Each number is 200 + 30 x the weight over its row's rms, rounded and kept within 0 to 999. Layers, rows and columns count from 0. The size before them is the row's rms in percent of the matrix's.

# gate: layer 4 MLP gate, 512x192, rms 0.097, rows 217-240, columns 0-95
# up: layer 4 MLP up, 512x192, rms 0.0907, rows 217-240, columns 0-95
# down: layer 4 MLP down (transposed), 512x192, rms 0.0875, rows 217-240, columns 0-95
gate217,098,259,226,210,247,248,173,178,233,180,142,163,192,179,129,189,178,194,170,175,183,103,236,215,151,166,250,209,163,224,164,219,201,176,173,201,152,198,196,194,216,120,194,193,250,200,194,198,202,164,254,218,182,158,135,226,193,208,242,200,278,195,172,194,181,180,221,253,211,188,228,194,211,192,260,152,196,227,176,135,179,235,188,197,190,255,187,215,163,197,170,238,239,225,177,190,195
up217,108,220,156,164,224,221,192,239,192,196,186,252,239,190,181,190,197,192,160,175,208,228,214,177,236,222,181,217,203,200,149,130,220,184,226,184,198,211,195,202,212,148,245,210,185,210,198,188,255,221,185,205,134,128,204,227,139,204,240,220,188,181,202,188,185,200,228,204,192,216,135,171,149,160,222,222,211,193,180,192,215,263,185,174,213,270,167,224,199,215,166,125,179,229,219,222,208
down217,106,126,224,216,154,140,146,236,178,199,246,207,204,218,252,191,196,235,158,195,178,256,213,209,213,239,172,221,127,229,214,259,197,172,175,218,229,175,242,210,178,199,190,195,167,227,241,201,171,243,213,164,245,256,222,205,196,245,145,206,188,168,192,165,208,213,238,183,190,179,253,197,184,221,140,192,185,171,189,237,217,176,268,231,190,173,176,158,209,189,183,231,198,218,205,215,185
gate218,086,172,181,234,181,186,148,213,184,243,163,218,225,217,202,236,226,237,228,208,175,168,194,185,202,195,262,227,190,212,207,209,173,202,209,193,211,193,147,213,182,181,142,143,208,135,221,203,252,219,157,153,202,209,226,206,177,218,215,169,219,147,219,214,159,137,148,228,179,177,214,245,220,152,159,178,137,178,222,208,169,212,158,174,201,207,222,176,229,204,223,209,191,149,206,178,251
up218,085,194,179,223,209,180,138,222,178,234,186,259,198,186,222,164,229,222,152,235,258,188,190,201,148,202,182,191,204,245,158,129,180,186,130,233,162,222,285,169,224,200,184,197,204,184,220,169,154,211,213,229,171,228,205,232,181,196,235,213,236,196,172,179,252,198,179,215,201,215,145,275,216,231,214,220,214,265,136,166,202,187,244,178,250,173,193,188,236,174,186,263,182,224,241,234,217
down218,083,202,176,207,195,205,190,206,190,242,196,227,246,191,240,162,199,204,194,249,247,176,161,196,231,222,166,236,176,237,231,172,152,179,271,198,253,185,228,180,221,245,209,203,266,263,267,176,200,248,223,199,244,171,238,212,179,186,246,176,161,165,206,192,175,171,165,275,214,256,193,231,215,256,181,215,235,185,139,207,199,205,246,154,135,179,179,190,241,180,186,221,220,201,192,228,212
gate219,077,204,230,232,197,165,196,204,197,231,192,232,174,196,176,277,210,203,212,196,216,185,227,224,185,250,178,219,180,184,211,141,226,269,172,260,165,207,260,234,191,158,213,212,191,250,180,187,212,198,207,221,155,173,179,196,194,176,163,183,144,214,196,211,109,188,192,250,188,223,150,202,202,184,237,206,226,162,225,164,226,172,202,181,210,224,164,185,169,201,190,157,262,217,188,218,208
up219,077,182,203,190,216,227,208,200,188,203,207,279,170,228,218,234,135,233,217,178,222,178,203,240,167,236,253,251,143,179,208,210,211,158,248,212,141,214,208,252,217,176,201,227,164,255,154,229,295,193,186,112,159,199,214,219,236,177,172,198,153,198,206,185,214,125,162,174,155,216,153,174,265,162,192,204,170,188,195,177,211,160,199,194,174,158,153,214,173,147,195,226,233,190,186,200,192
down219,077,243,201,208,219,203,190,219,166,203,174,211,161,187,194,185,184,185,175,223,233,234,246,190,215,235,224,206,212,177,223,172,173,229,179,236,271,181,180,189,225,223,198,200,173,226,214,157,194,142,156,213,225,203,178,176,227,150,239,180,260,215,211,181,239,171,181,209,232,221,172,279,231,238,164,126,205,235,215,190,226,198,217,201,193,223,249,169,233,229,195,177,228,242,133,227,182
gate220,098,210,200,189,162,164,188,229,204,187,192,193,179,180,224,223,193,230,188,167,188,210,132,193,149,172,222,216,184,214,227,160,177,155,219,188,221,218,254,171,214,169,233,213,225,207,198,202,219,193,118,207,194,218,161,205,224,165,157,275,196,208,195,178,195,185,218,281,222,172,141,125,166,205,204,198,244,178,206,224,179,231,221,271,164,172,167,190,203,190,189,196,210,197,250,220,175
up220,101,208,214,223,269,168,172,189,176,203,177,230,196,165,203,201,145,173,184,186,219,184,166,225,198,186,180,191,226,189,242,183,232,156,204,197,241,164,230,220,222,145,201,193,256,223,186,204,204,202,180,279,181,197,205,162,179,132,163,238,185,185,175,160,233,171,212,232,210,217,102,174,155,204,245,219,162,151,242,203,196,241,205,212,205,246,169,228,163,171,194,189,220,235,233,217,246
down220,102,207,201,178,208,159,237,178,219,237,235,247,235,211,234,186,254,200,231,174,205,173,248,175,162,220,213,186,231,190,212,196,201,227,229,192,229,186,187,199,276,211,205,193,213,200,174,241,239,195,230,264,245,227,145,112,208,174,177,204,222,251,209,177,209,260,165,204,177,174,150,221,174,167,231,117,158,222,172,158,233,171,203,187,223,215,239,240,213,205,203,249,214,238,198,194,179
gate221,117,177,213,267,215,195,226,235,183,145,253,227,199,182,175,208,198,233,243,218,173,196,244,166,221,228,154,220,150,171,189,190,154,220,190,222,218,174,181,170,193,202,200,198,217,274,188,195,182,171,202,235,214,198,160,168,161,171,236,240,196,159,201,191,212,212,233,163,182,199,169,170,174,181,217,178,206,220,215,186,264,192,190,198,233,215,191,213,212,224,202,179,177,221,148,204,202
up221,113,183,143,162,211,212,190,169,243,222,234,204,253,168,251,167,183,166,154,231,227,231,140,210,182,237,247,193,255,193,195,256,208,236,159,194,189,206,225,123,181,219,202,240,166,187,236,248,195,224,185,171,225,161,229,269,154,185,223,175,181,187,229,186,168,216,201,226,179,173,208,180,268,210,157,175,193,209,189,184,182,206,216,207,171,143,204,188,182,245,225,250,203,231,199,228,188
down221,111,164,198,193,157,205,237,162,212,220,158,191,229,164,141,199,184,165,206,183,205,200,132,177,193,208,216,232,224,124,199,230,207,226,203,210,161,156,227,177,113,183,180,253,169,171,187,204,181,186,178,165,213,151,208,182,174,188,194,218,188,184,218,187,151,201,167,233,209,242,287,163,261,197,162,242,167,148,179,176,185,209,220,202,173,150,161,189,251,192,206,275,213,187,209,226,190
gate222,098,225,214,205,194,149,182,167,206,210,172,150,211,240,236,212,237,170,209,135,197,174,218,161,246,215,194,265,240,191,241,197,170,213,209,194,159,221,230,214,167,165,208,199,175,175,231,219,136,204,224,168,261,208,200,270,193,230,227,184,231,224,218,182,182,210,237,250,117,210,191,230,188,189,213,201,227,260,220,238,210,202,177,235,196,180,181,217,201,181,176,172,230,250,151,235,183
up222,098,167,178,218,243,220,207,214,258,202,189,321,211,155,237,240,195,208,231,246,201,196,215,223,189,199,173,184,201,179,225,203,228,202,185,224,238,206,179,169,203,172,179,202,225,219,193,147,252,207,190,217,184,216,202,211,184,201,213,174,167,224,180,261,212,208,145,155,195,263,219,159,239,218,191,184,214,172,161,152,110,216,166,161,250,169,190,215,249,220,222,194,220,172,254,205,260
down222,100,173,236,217,209,246,253,202,201,254,196,245,229,141,189,133,238,203,221,173,159,191,225,195,196,219,179,219,236,196,204,194,190,268,154,194,170,198,167,224,144,190,193,207,171,194,180,171,190,199,189,236,231,221,169,273,200,232,246,215,255,200,177,212,194,139,184,212,191,182,200,169,227,175,205,170,236,215,226,183,179,207,163,173,169,221,204,223,253,137,206,207,201,182,148,225,235
gate223,098,225,233,215,205,184,196,216,198,179,178,209,215,232,193,158,165,212,188,212,219,188,299,168,216,169,191,230,214,162,220,236,197,220,222,183,204,168,210,195,181,210,211,200,135,208,213,243,223,242,241,234,171,185,241,164,224,230,230,181,149,220,158,187,222,185,194,218,148,187,206,193,204,191,225,211,138,208,227,203,247,269,215,237,185,234,149,218,201,201,238,185,210,153,235,229,152
up223,102,202,178,221,115,248,203,196,265,183,212,180,197,210,199,236,237,203,213,189,192,194,119,212,165,183,123,187,193,233,258,147,176,222,201,224,177,238,219,173,188,218,209,186,231,164,234,137,207,183,163,146,182,174,176,196,177,161,146,238,241,227,175,144,181,213,206,219,180,218,228,173,166,206,175,199,233,178,195,202,214,185,205,186,216,196,177,135,194,198,217,230,172,204,194,198,220
down223,102,206,149,178,244,240,182,223,208,242,156,212,205,228,224,247,234,236,203,263,166,246,227,208,217,164,222,227,182,196,186,168,195,195,271,243,208,203,187,230,122,189,226,219,200,258,198,220,122,211,248,154,188,230,159,217,215,153,201,224,198,204,192,176,183,164,191,192,224,218,218,242,221,195,218,157,226,175,147,154,210,243,164,156,117,177,175,126,209,186,181,190,196,163,171,228,239
gate224,125,219,175,245,196,180,211,227,169,172,190,193,182,221,170,197,183,176,180,190,187,314,215,169,235,197,214,203,172,212,192,231,191,227,164,199,215,167,220,217,187,221,241,251,208,187,191,233,184,200,223,240,229,157,254,191,223,207,222,239,191,236,196,217,168,232,198,208,232,198,203,203,204,216,179,193,209,235,146,249,235,213,192,214,204,226,185,245,157,205,208,250,244,181,240,236,214
up224,114,188,195,200,196,224,242,228,209,240,259,267,218,193,168,264,215,244,205,174,216,178,224,238,236,236,160,203,212,176,134,196,137,161,234,204,215,169,180,208,232,189,227,247,225,192,178,182,189,193,171,176,196,179,196,204,170,187,207,215,223,210,219,249,210,168,227,213,215,220,141,189,219,175,231,184,192,166,220,224,173,229,180,161,221,225,182,195,261,203,188,203,218,216,165,245,203
down224,110,222,218,227,213,217,203,196,244,241,176,215,188,224,193,222,220,220,160,198,210,216,198,172,192,175,193,210,148,172,188,214,126,157,232,159,174,219,179,211,121,186,192,233,207,222,187,210,199,199,240,203,214,177,212,255,240,195,266,209,165,183,209,223,251,244,195,207,205,180,177,229,187,216,240,156,263,174,170,230,219,217,136,174,183,234,168,239,194,208,203,254,177,228,216,231,231
gate225,122,172,188,246,212,186,149,207,179,194,218,249,163,174,205,207,222,215,221,122,231,175,143,183,230,230,234,175,176,153,182,205,174,222,175,248,200,188,162,134,185,122,238,187,198,232,214,160,184,191,193,196,160,213,202,171,188,219,165,181,236,259,228,188,226,184,175,246,163,161,227,230,220,242,199,168,208,202,171,246,237,222,165,154,194,223,157,171,206,167,214,206,228,205,227,190,152
up225,122,179,202,205,203,191,164,197,189,204,242,241,176,180,227,221,217,198,199,135,196,142,156,188,207,230,240,201,184,156,141,220,193,244,184,256,217,195,146,123,176,153,221,185,190,239,229,149,180,188,172,217,142,235,163,129,191,227,131,167,237,256,241,196,212,179,183,185,181,155,227,202,198,213,202,186,136,184,171,274,212,220,152,145,175,222,167,191,238,184,186,219,205,230,209,212,161
down225,116,146,224,181,219,196,185,187,234,186,222,233,220,155,207,213,226,215,178,173,194,137,220,223,142,216,195,208,192,234,203,203,192,203,204,253,176,218,148,192,289,222,207,140,223,147,198,206,198,179,225,236,169,220,164,206,205,272,187,183,227,217,241,149,244,224,171,187,188,190,230,199,175,195,226,225,156,171,178,223,226,161,182,194,260,259,187,201,201,219,193,165,233,207,181,200,208
gate226,100,137,145,160,193,208,160,182,246,203,144,124,158,235,190,198,227,203,246,183,219,201,205,192,205,215,142,184,192,153,224,201,214,160,175,202,182,202,211,166,202,201,182,185,153,225,224,195,158,176,220,167,198,242,241,233,236,197,186,164,203,209,222,234,257,180,188,154,215,260,214,181,220,208,227,162,184,192,207,275,195,228,205,203,200,140,153,171,184,172,196,181,157,198,183,201,176
up226,104,207,230,122,195,248,161,205,161,161,149,235,188,213,197,189,179,210,163,229,166,166,233,184,213,174,223,138,164,261,210,198,177,168,188,165,198,202,239,229,200,223,138,230,152,202,207,227,200,198,233,206,201,209,188,225,216,226,135,187,162,158,209,159,195,189,185,185,179,266,209,200,151,169,209,206,264,201,214,188,144,183,186,197,166,255,255,219,165,238,229,205,209,160,181,198,188
down226,101,230,165,200,227,170,231,187,207,197,163,183,207,198,184,147,206,142,231,219,196,206,248,172,177,257,190,221,137,225,222,277,160,236,174,168,162,234,224,214,131,175,137,168,148,174,218,197,204,170,214,217,223,219,193,208,145,197,181,187,161,173,206,190,259,179,190,180,152,223,173,210,232,149,214,188,243,252,162,176,221,173,232,215,196,182,224,157,193,178,262,199,258,190,187,209,180
gate227,060,213,206,240,218,223,221,224,237,189,236,214,194,180,193,217,162,173,254,218,300,206,218,189,180,176,158,163,180,248,167,188,232,187,183,171,193,165,235,228,207,170,212,197,186,199,182,215,174,204,188,223,158,226,149,161,221,195,169,224,208,158,207,275,240,245,196,208,179,204,167,188,195,216,116,208,205,202,172,162,212,241,167,151,218,161,161,209,195,158,179,203,215,260,223,194,137
up227,063,227,207,247,164,205,199,210,155,147,214,215,188,200,256,200,185,183,181,182,249,207,215,225,209,200,156,211,236,222,213,184,157,230,175,195,192,198,219,265,230,192,184,190,259,143,191,223,242,226,184,184,210,215,194,220,164,119,218,218,202,227,179,244,176,118,230,231,227,215,183,191,208,226,255,131,221,188,209,155,233,184,153,160,165,183,192,203,179,202,258,208,210,198,225,192,181
down227,059,187,199,206,233,249,191,210,199,209,202,151,210,217,213,169,167,206,190,156,205,207,172,235,212,201,176,241,151,218,240,223,223,163,217,177,197,267,204,192,88,217,197,201,142,232,225,226,206,176,178,178,209,219,171,173,200,196,201,233,226,215,216,204,159,215,271,212,253,221,192,164,253,206,204,198,241,219,222,169,230,223,182,188,246,196,156,218,196,197,200,147,187,211,240,223,209
gate228,083,192,157,187,151,189,221,184,174,217,231,171,179,189,230,197,214,206,210,214,197,191,185,255,243,188,196,178,145,183,211,184,248,242,184,221,219,193,173,165,188,209,162,155,200,157,263,168,264,198,228,170,195,221,179,178,215,220,239,228,226,172,208,225,199,199,158,256,188,202,171,231,195,199,143,180,202,235,189,203,173,241,206,258,206,170,204,240,217,211,241,167,188,210,190,209,124
up228,077,187,209,174,208,226,199,208,216,202,130,112,177,195,244,183,186,161,179,211,181,216,252,223,181,210,242,179,238,176,147,219,198,207,251,173,210,189,205,176,223,223,130,197,213,181,227,193,248,163,223,219,144,177,153,193,188,228,230,220,220,135,199,220,245,211,199,205,214,225,203,159,178,219,183,208,143,183,189,190,207,239,210,202,197,226,240,221,255,205,208,179,196,205,215,201,197
down228,076,160,170,175,254,226,249,178,205,189,167,231,222,174,206,193,190,150,202,202,270,143,229,202,174,222,175,213,221,183,195,192,207,157,263,226,184,229,132,234,221,221,204,217,211,196,219,210,184,203,240,237,230,233,209,209,247,154,212,164,167,154,210,210,212,227,145,187,173,173,202,140,234,223,205,173,204,189,233,161,166,191,178,141,217,149,214,207,272,175,174,196,170,263,209,198,176
gate229,096,230,157,179,239,233,206,172,196,179,190,270,193,132,228,182,206,182,174,230,218,248,216,184,223,217,181,256,208,196,139,200,215,202,161,130,177,144,194,223,221,222,177,173,175,186,212,171,174,240,210,178,162,193,209,169,206,196,121,212,165,141,170,203,187,194,158,190,168,206,153,176,227,241,192,250,163,228,186,221,221,199,188,197,217,213,235,291,202,192,216,247,174,163,209,215,215
up229,099,183,159,181,179,189,220,138,190,164,163,250,217,192,174,213,188,192,184,223,214,208,228,251,208,200,138,177,181,125,242,197,191,208,177,283,194,145,230,177,192,200,198,207,210,244,225,216,220,155,190,159,184,147,186,224,190,188,138,173,141,177,177,166,195,213,203,182,185,224,264,103,134,177,188,247,206,162,231,222,216,196,153,219,231,184,174,242,196,198,191,252,241,166,186,216,202
down229,098,217,192,200,223,144,252,231,238,145,208,164,198,158,262,241,205,210,185,218,202,171,212,210,209,177,201,147,212,185,227,161,177,205,225,192,142,248,199,208,197,204,194,258,200,217,232,202,224,194,217,196,159,206,200,225,184,172,179,179,173,229,227,231,254,211,162,207,178,168,203,224,173,190,227,176,186,142,136,189,203,183,199,165,256,172,220,145,229,208,209,217,223,229,228,210,217
gate230,081,128,186,195,255,232,217,181,257,233,188,185,184,224,171,201,207,167,118,206,193,226,219,182,197,210,270,209,250,241,180,197,200,161,205,190,159,156,152,194,208,189,200,193,160,189,204,169,217,176,197,211,205,146,239,155,202,173,235,155,214,181,221,179,146,153,193,170,219,194,229,215,221,245,182,171,169,199,221,216,202,186,141,183,165,202,230,227,214,170,159,210,155,244,205,192,209
up230,086,190,205,212,177,213,202,243,223,237,182,162,195,227,164,220,154,262,178,156,156,193,229,249,177,212,120,223,168,237,182,240,183,135,236,241,193,214,190,178,205,219,183,258,246,179,197,228,234,164,211,189,176,158,183,164,215,228,211,168,154,187,221,231,180,144,243,177,177,269,184,180,156,196,237,159,245,162,211,189,215,210,185,215,219,195,242,189,161,279,229,263,235,198,186,210,276
down230,082,203,238,202,206,219,164,194,172,150,178,192,182,177,285,213,232,238,197,210,163,195,180,167,168,172,182,191,182,177,220,230,214,283,183,232,216,173,278,185,183,224,209,259,198,192,217,166,241,226,147,161,154,172,179,231,192,194,241,224,164,215,203,206,195,198,176,172,218,208,195,173,191,174,234,203,191,214,131,155,206,191,223,178,255,189,172,135,207,228,213,169,209,173,195,180,187
gate231,092,184,223,212,207,165,225,185,158,183,156,242,186,210,169,151,160,225,241,219,166,156,175,191,222,212,182,202,161,152,216,220,168,181,213,169,124,248,176,239,195,172,205,184,150,249,205,248,169,216,208,159,205,216,198,201,220,242,179,238,282,214,234,244,218,198,184,193,252,232,213,157,191,122,176,198,191,191,239,195,134,210,169,229,183,207,189,218,163,181,186,176,196,181,192,246,208
up231,098,185,221,184,207,200,197,228,184,204,202,244,183,252,190,143,152,192,275,139,188,180,248,206,226,197,166,250,178,228,198,174,178,196,238,231,242,215,171,174,193,226,235,144,219,164,167,241,207,185,211,185,225,173,189,246,218,197,172,143,182,239,210,180,164,187,194,193,261,259,160,190,183,171,144,191,216,169,182,181,245,177,153,217,212,217,210,178,167,224,217,260,226,233,198,205,269
down231,099,226,201,246,209,169,185,190,201,180,214,190,220,175,253,273,246,185,196,164,237,236,170,244,128,181,211,277,251,168,219,224,152,219,210,167,220,129,228,192,167,226,201,228,263,232,184,241,198,211,183,241,176,203,163,249,158,184,209,181,163,230,211,224,200,229,163,221,157,203,209,196,250,206,222,227,226,178,202,137,217,209,180,206,154,223,238,190,193,243,204,195,174,219,193,210,209
gate232,109,184,210,165,165,176,240,203,186,215,215,145,199,250,182,155,238,224,227,228,201,241,195,175,188,167,197,176,277,157,188,251,188,124,169,180,202,223,189,188,179,224,217,261,166,207,196,184,223,202,229,187,236,212,255,181,203,212,172,234,255,201,216,195,214,212,177,132,205,259,200,214,175,257,143,156,173,219,183,214,196,177,190,197,178,204,183,156,185,189,202,178,153,186,203,198,187
up232,111,186,219,223,147,207,224,177,183,240,147,156,236,258,146,130,236,222,253,243,183,219,163,193,185,190,180,217,162,203,133,240,172,142,154,226,171,195,231,213,190,193,192,224,176,216,185,182,240,258,198,196,248,222,230,200,201,237,167,241,207,181,236,200,191,197,191,219,179,279,183,221,214,218,179,172,198,212,181,246,159,193,187,203,196,191,196,164,171,244,192,208,188,179,205,194,205
down232,105,210,236,188,192,160,175,190,251,222,198,173,205,130,186,198,178,227,196,170,169,203,154,171,172,208,197,197,230,262,256,223,171,188,171,206,214,153,197,205,289,197,174,208,233,228,210,191,264,219,157,195,263,166,213,172,172,193,153,223,210,228,191,223,252,160,237,208,214,213,207,203,206,213,207,201,177,188,232,231,158,215,160,209,181,203,228,208,227,214,266,168,224,253,196,189,245
gate233,100,253,210,202,185,198,182,206,162,250,243,150,219,179,228,219,190,199,157,231,237,218,226,187,175,216,243,191,142,204,251,205,165,191,197,205,156,157,221,225,114,215,204,185,166,171,261,231,196,167,202,204,180,165,150,229,219,198,221,203,248,227,193,189,178,217,213,215,207,205,210,203,193,186,174,206,230,234,183,252,256,190,189,183,199,185,221,189,226,180,161,202,196,221,186,266,170
up233,096,202,174,239,200,170,201,203,208,197,191,234,201,244,125,183,163,197,281,189,203,208,192,254,205,170,183,240,223,193,197,228,189,178,213,218,161,194,184,192,228,202,207,233,224,230,168,197,210,232,168,238,203,181,273,203,202,248,190,167,169,159,212,216,225,206,167,172,203,221,214,134,203,203,217,273,189,156,172,165,196,177,170,273,144,219,123,183,175,243,220,237,246,165,195,192,234
down233,101,229,144,204,213,220,176,219,246,228,216,220,194,219,130,161,158,212,281,231,198,165,204,220,242,246,188,239,211,185,176,234,159,179,221,226,199,177,116,180,165,244,209,230,274,200,203,213,228,237,220,215,215,205,271,200,169,150,182,170,207,192,227,233,137,205,196,157,220,208,209,160,194,214,219,206,211,181,205,214,215,216,201,214,207,201,164,217,167,219,252,182,212,158,196,204,194
gate234,120,185,194,219,212,181,184,168,275,227,207,199,194,160,196,182,248,187,229,258,189,227,204,211,212,240,214,210,197,178,216,221,197,231,186,207,151,235,188,214,176,228,200,186,171,178,198,224,233,133,179,226,210,228,220,166,158,230,251,156,179,245,143,201,209,229,186,230,249,232,181,202,176,177,167,171,208,231,205,166,181,174,146,220,213,130,152,164,236,190,221,160,197,207,206,141,168
up234,117,223,187,208,174,195,209,259,182,182,229,145,199,198,212,172,142,232,217,190,226,190,183,168,177,153,189,177,227,236,196,181,226,204,235,210,253,209,176,212,217,160,196,250,223,216,234,164,205,281,159,170,199,197,161,211,272,193,196,263,236,188,218,206,207,168,191,203,147,171,203,225,218,232,275,201,234,190,196,232,226,215,257,192,196,252,207,230,157,223,148,232,218,189,160,245,230
down234,112,180,204,211,225,210,164,190,252,185,175,201,221,175,221,153,163,205,255,189,181,232,171,225,145,169,181,182,183,226,236,247,207,181,173,170,210,214,240,149,79,220,210,235,179,184,194,157,185,191,175,172,236,208,218,197,206,217,180,234,213,192,156,194,218,197,157,196,194,149,228,239,243,197,205,213,150,220,188,192,178,200,211,242,169,244,161,250,200,191,153,189,192,213,203,214,229
gate235,110,275,197,214,200,231,197,186,180,173,233,185,209,160,219,178,182,173,174,277,174,179,254,177,215,219,200,197,174,185,166,173,215,200,157,206,196,213,198,169,206,163,184,195,201,224,236,200,190,215,170,90,149,265,157,196,226,221,230,159,223,208,210,227,223,195,166,203,171,238,156,203,244,210,202,265,224,167,176,217,186,198,221,170,176,194,226,223,155,233,189,225,177,253,183,192,199
up235,112,207,199,201,231,216,215,213,157,203,209,210,178,191,176,207,225,185,174,158,205,198,186,268,153,182,238,189,227,162,169,221,164,170,201,224,199,192,252,193,199,226,220,186,205,199,174,200,193,159,183,233,241,166,227,176,200,160,169,216,183,169,189,247,234,226,228,196,192,135,191,159,206,273,237,219,132,187,174,196,205,241,258,198,208,234,173,211,217,175,204,246,217,168,223,274,202
down235,109,130,190,223,173,218,197,209,164,231,232,194,165,209,154,249,247,287,211,233,199,218,188,229,156,162,217,193,207,191,234,243,226,163,218,244,153,209,321,197,274,197,188,202,186,172,197,241,249,189,202,265,215,215,225,189,168,147,213,192,152,229,166,190,204,187,249,231,182,203,191,186,204,233,223,172,216,198,161,191,159,180,218,180,223,218,198,176,215,199,210,217,267,218,230,231,189
gate236,097,179,187,231,206,221,125,185,243,207,164,225,251,235,214,181,234,231,230,169,209,190,200,244,219,163,150,184,195,191,287,185,229,240,194,253,191,233,170,183,196,241,180,187,206,272,209,221,178,201,220,200,189,199,204,224,137,184,196,182,209,185,184,199,217,195,177,195,189,216,205,201,210,228,227,258,181,236,210,164,223,167,178,205,217,196,180,121,184,175,187,201,228,257,141,196,180
up236,091,161,161,149,166,161,188,208,137,234,200,168,193,210,159,148,227,174,193,218,182,258,222,191,171,249,242,199,200,190,184,221,232,160,175,141,198,215,176,193,185,231,198,137,204,191,248,189,223,205,218,234,161,214,219,161,211,218,216,224,207,185,193,238,183,199,214,302,222,161,217,202,227,229,157,153,155,184,211,166,203,172,255,141,230,214,238,199,218,229,195,167,163,204,164,199,186
down236,097,163,192,160,217,193,257,213,145,193,212,231,184,222,219,213,241,238,218,155,189,211,196,207,192,170,226,181,199,184,214,182,196,169,157,223,195,200,200,212,214,246,241,207,193,160,215,199,233,199,180,234,128,209,209,187,190,246,162,231,216,230,225,201,144,230,159,215,240,200,223,195,164,190,155,170,214,189,229,240,231,172,223,248,224,209,218,190,163,211,212,171,206,100,216,192,187
gate237,110,244,182,272,178,224,284,177,217,172,209,224,210,168,189,244,113,182,244,195,265,173,226,199,190,199,219,197,269,196,181,187,238,216,197,153,191,151,198,159,193,158,190,237,167,194,160,220,221,203,242,205,197,177,234,239,200,208,216,239,214,213,145,174,206,193,148,185,173,226,207,194,239,191,182,207,191,196,192,174,214,226,221,150,173,172,224,204,211,143,181,143,234,210,217,185,212
up237,115,255,243,211,197,229,233,164,163,182,181,206,190,183,198,229,143,153,245,244,228,149,204,174,189,220,233,235,264,189,195,211,238,199,177,156,204,167,204,152,210,187,159,231,174,161,189,256,218,200,233,198,194,212,214,230,207,197,239,226,195,171,151,184,205,220,138,213,143,231,217,190,266,181,163,211,173,230,212,223,196,211,242,222,158,180,228,187,231,154,218,168,255,187,240,201,226
down237,108,191,255,151,211,159,176,184,197,177,231,216,251,163,234,214,258,217,180,225,262,193,204,203,207,208,200,178,210,113,195,159,234,221,188,176,220,183,253,218,275,217,166,230,215,235,168,199,218,216,216,169,179,220,141,202,215,147,195,206,214,159,170,212,225,251,162,249,196,202,219,206,185,232,157,169,249,225,190,217,170,184,223,195,229,178,276,181,161,273,230,173,189,223,177,178,212
gate238,100,157,240,117,198,184,235,156,193,187,202,189,210,169,258,198,161,190,206,204,190,224,177,166,165,218,228,217,185,149,221,171,156,185,216,191,184,239,190,217,217,213,208,187,167,226,210,165,250,122,145,214,211,215,210,149,173,195,196,171,174,190,235,231,197,203,173,202,205,140,242,198,257,204,189,221,253,188,214,203,139,188,200,188,251,236,255,177,167,156,212,156,220,195,182,241,172
up238,108,183,167,205,144,182,184,159,172,191,139,162,176,244,201,250,247,206,250,227,241,192,224,170,220,236,220,191,212,172,239,209,162,191,226,250,170,228,189,204,179,224,177,167,213,205,233,217,243,200,212,179,226,217,245,177,202,205,178,230,164,222,175,165,175,180,169,260,214,192,182,152,238,163,148,230,208,236,212,197,195,212,205,206,226,228,233,198,223,164,198,195,237,178,182,166,190
down238,105,173,173,183,242,174,205,141,199,188,203,138,178,204,194,232,225,215,200,198,198,225,198,177,167,246,201,235,152,230,197,223,202,188,156,155,165,193,168,253,286,198,219,147,183,185,199,200,174,152,169,181,231,218,231,154,206,180,164,174,188,146,201,172,178,208,268,216,187,147,229,188,213,187,233,216,158,181,157,211,213,203,213,203,235,229,255,205,189,197,223,213,219,244,199,177,189
gate239,089,199,190,199,180,262,251,123,255,194,212,195,165,249,245,196,202,193,238,212,160,256,233,188,218,200,212,166,170,182,225,202,252,221,149,158,170,196,190,169,136,202,176,153,146,237,230,190,240,198,190,158,248,235,212,201,198,205,237,219,175,179,202,212,199,204,189,237,281,156,184,201,245,194,196,164,193,191,176,195,187,223,190,211,194,200,267,198,256,187,190,195,183,191,223,231,189
up239,091,190,210,215,191,216,227,169,222,228,232,223,216,187,187,195,237,241,171,166,185,193,116,213,172,221,220,207,198,199,187,172,198,150,188,201,234,185,188,202,206,163,168,135,228,165,194,243,234,193,231,199,227,214,179,224,212,262,199,246,223,257,207,201,218,210,158,169,206,154,136,200,174,212,137,211,153,202,199,172,230,202,168,177,166,254,152,240,186,226,160,235,178,219,215,231,186
down239,091,195,168,200,114,198,234,162,134,165,195,135,217,167,197,204,166,180,262,206,173,191,225,210,165,162,239,176,223,196,209,197,159,262,222,233,166,186,188,177,188,221,257,181,206,196,159,197,171,273,223,185,199,194,152,196,238,169,221,225,201,174,157,226,226,187,223,214,201,212,154,248,226,243,208,237,194,198,184,139,167,186,176,222,171,149,221,208,222,188,217,228,176,184,182,219,219
gate240,085,204,161,187,229,158,256,209,247,131,202,212,259,223,178,185,143,214,228,233,212,184,226,222,229,223,173,188,188,234,139,182,264,182,155,260,205,214,199,265,180,190,206,190,184,209,203,203,144,220,186,171,224,198,197,191,233,160,232,212,204,252,145,195,201,196,160,223,149,230,191,155,240,203,181,228,251,207,187,196,249,218,173,206,173,169,176,246,227,219,231,208,171,151,201,209,178
up240,083,194,212,160,161,131,202,232,197,167,227,184,220,164,209,183,204,190,162,244,164,176,220,192,180,205,191,126,214,241,160,204,232,192,241,228,253,227,215,205,168,234,197,233,186,241,237,202,191,188,192,246,202,252,240,179,221,200,193,169,204,272,160,210,216,141,218,241,192,225,224,204,219,210,277,158,241,221,206,244,237,177,217,212,225,152,199,199,181,226,193,156,174,248,138,209,225
down240,088,180,200,170,187,230,215,221,251,143,209,190,236,143,177,204,264,175,159,213,164,186,224,196,158,174,222,153,213,164,169,158,206,224,154,198,186,196,174,222,195,156,203,227,203,252,203,205,161,245,190,198,200,170,198,191,206,181,217,236,200,278,148,184,200,188,209,215,185,183,220,213,186,195,219,216,281,237,168,240,232,159,230,188,231,224,197,211,214,240,161,194,196,188,218,182,273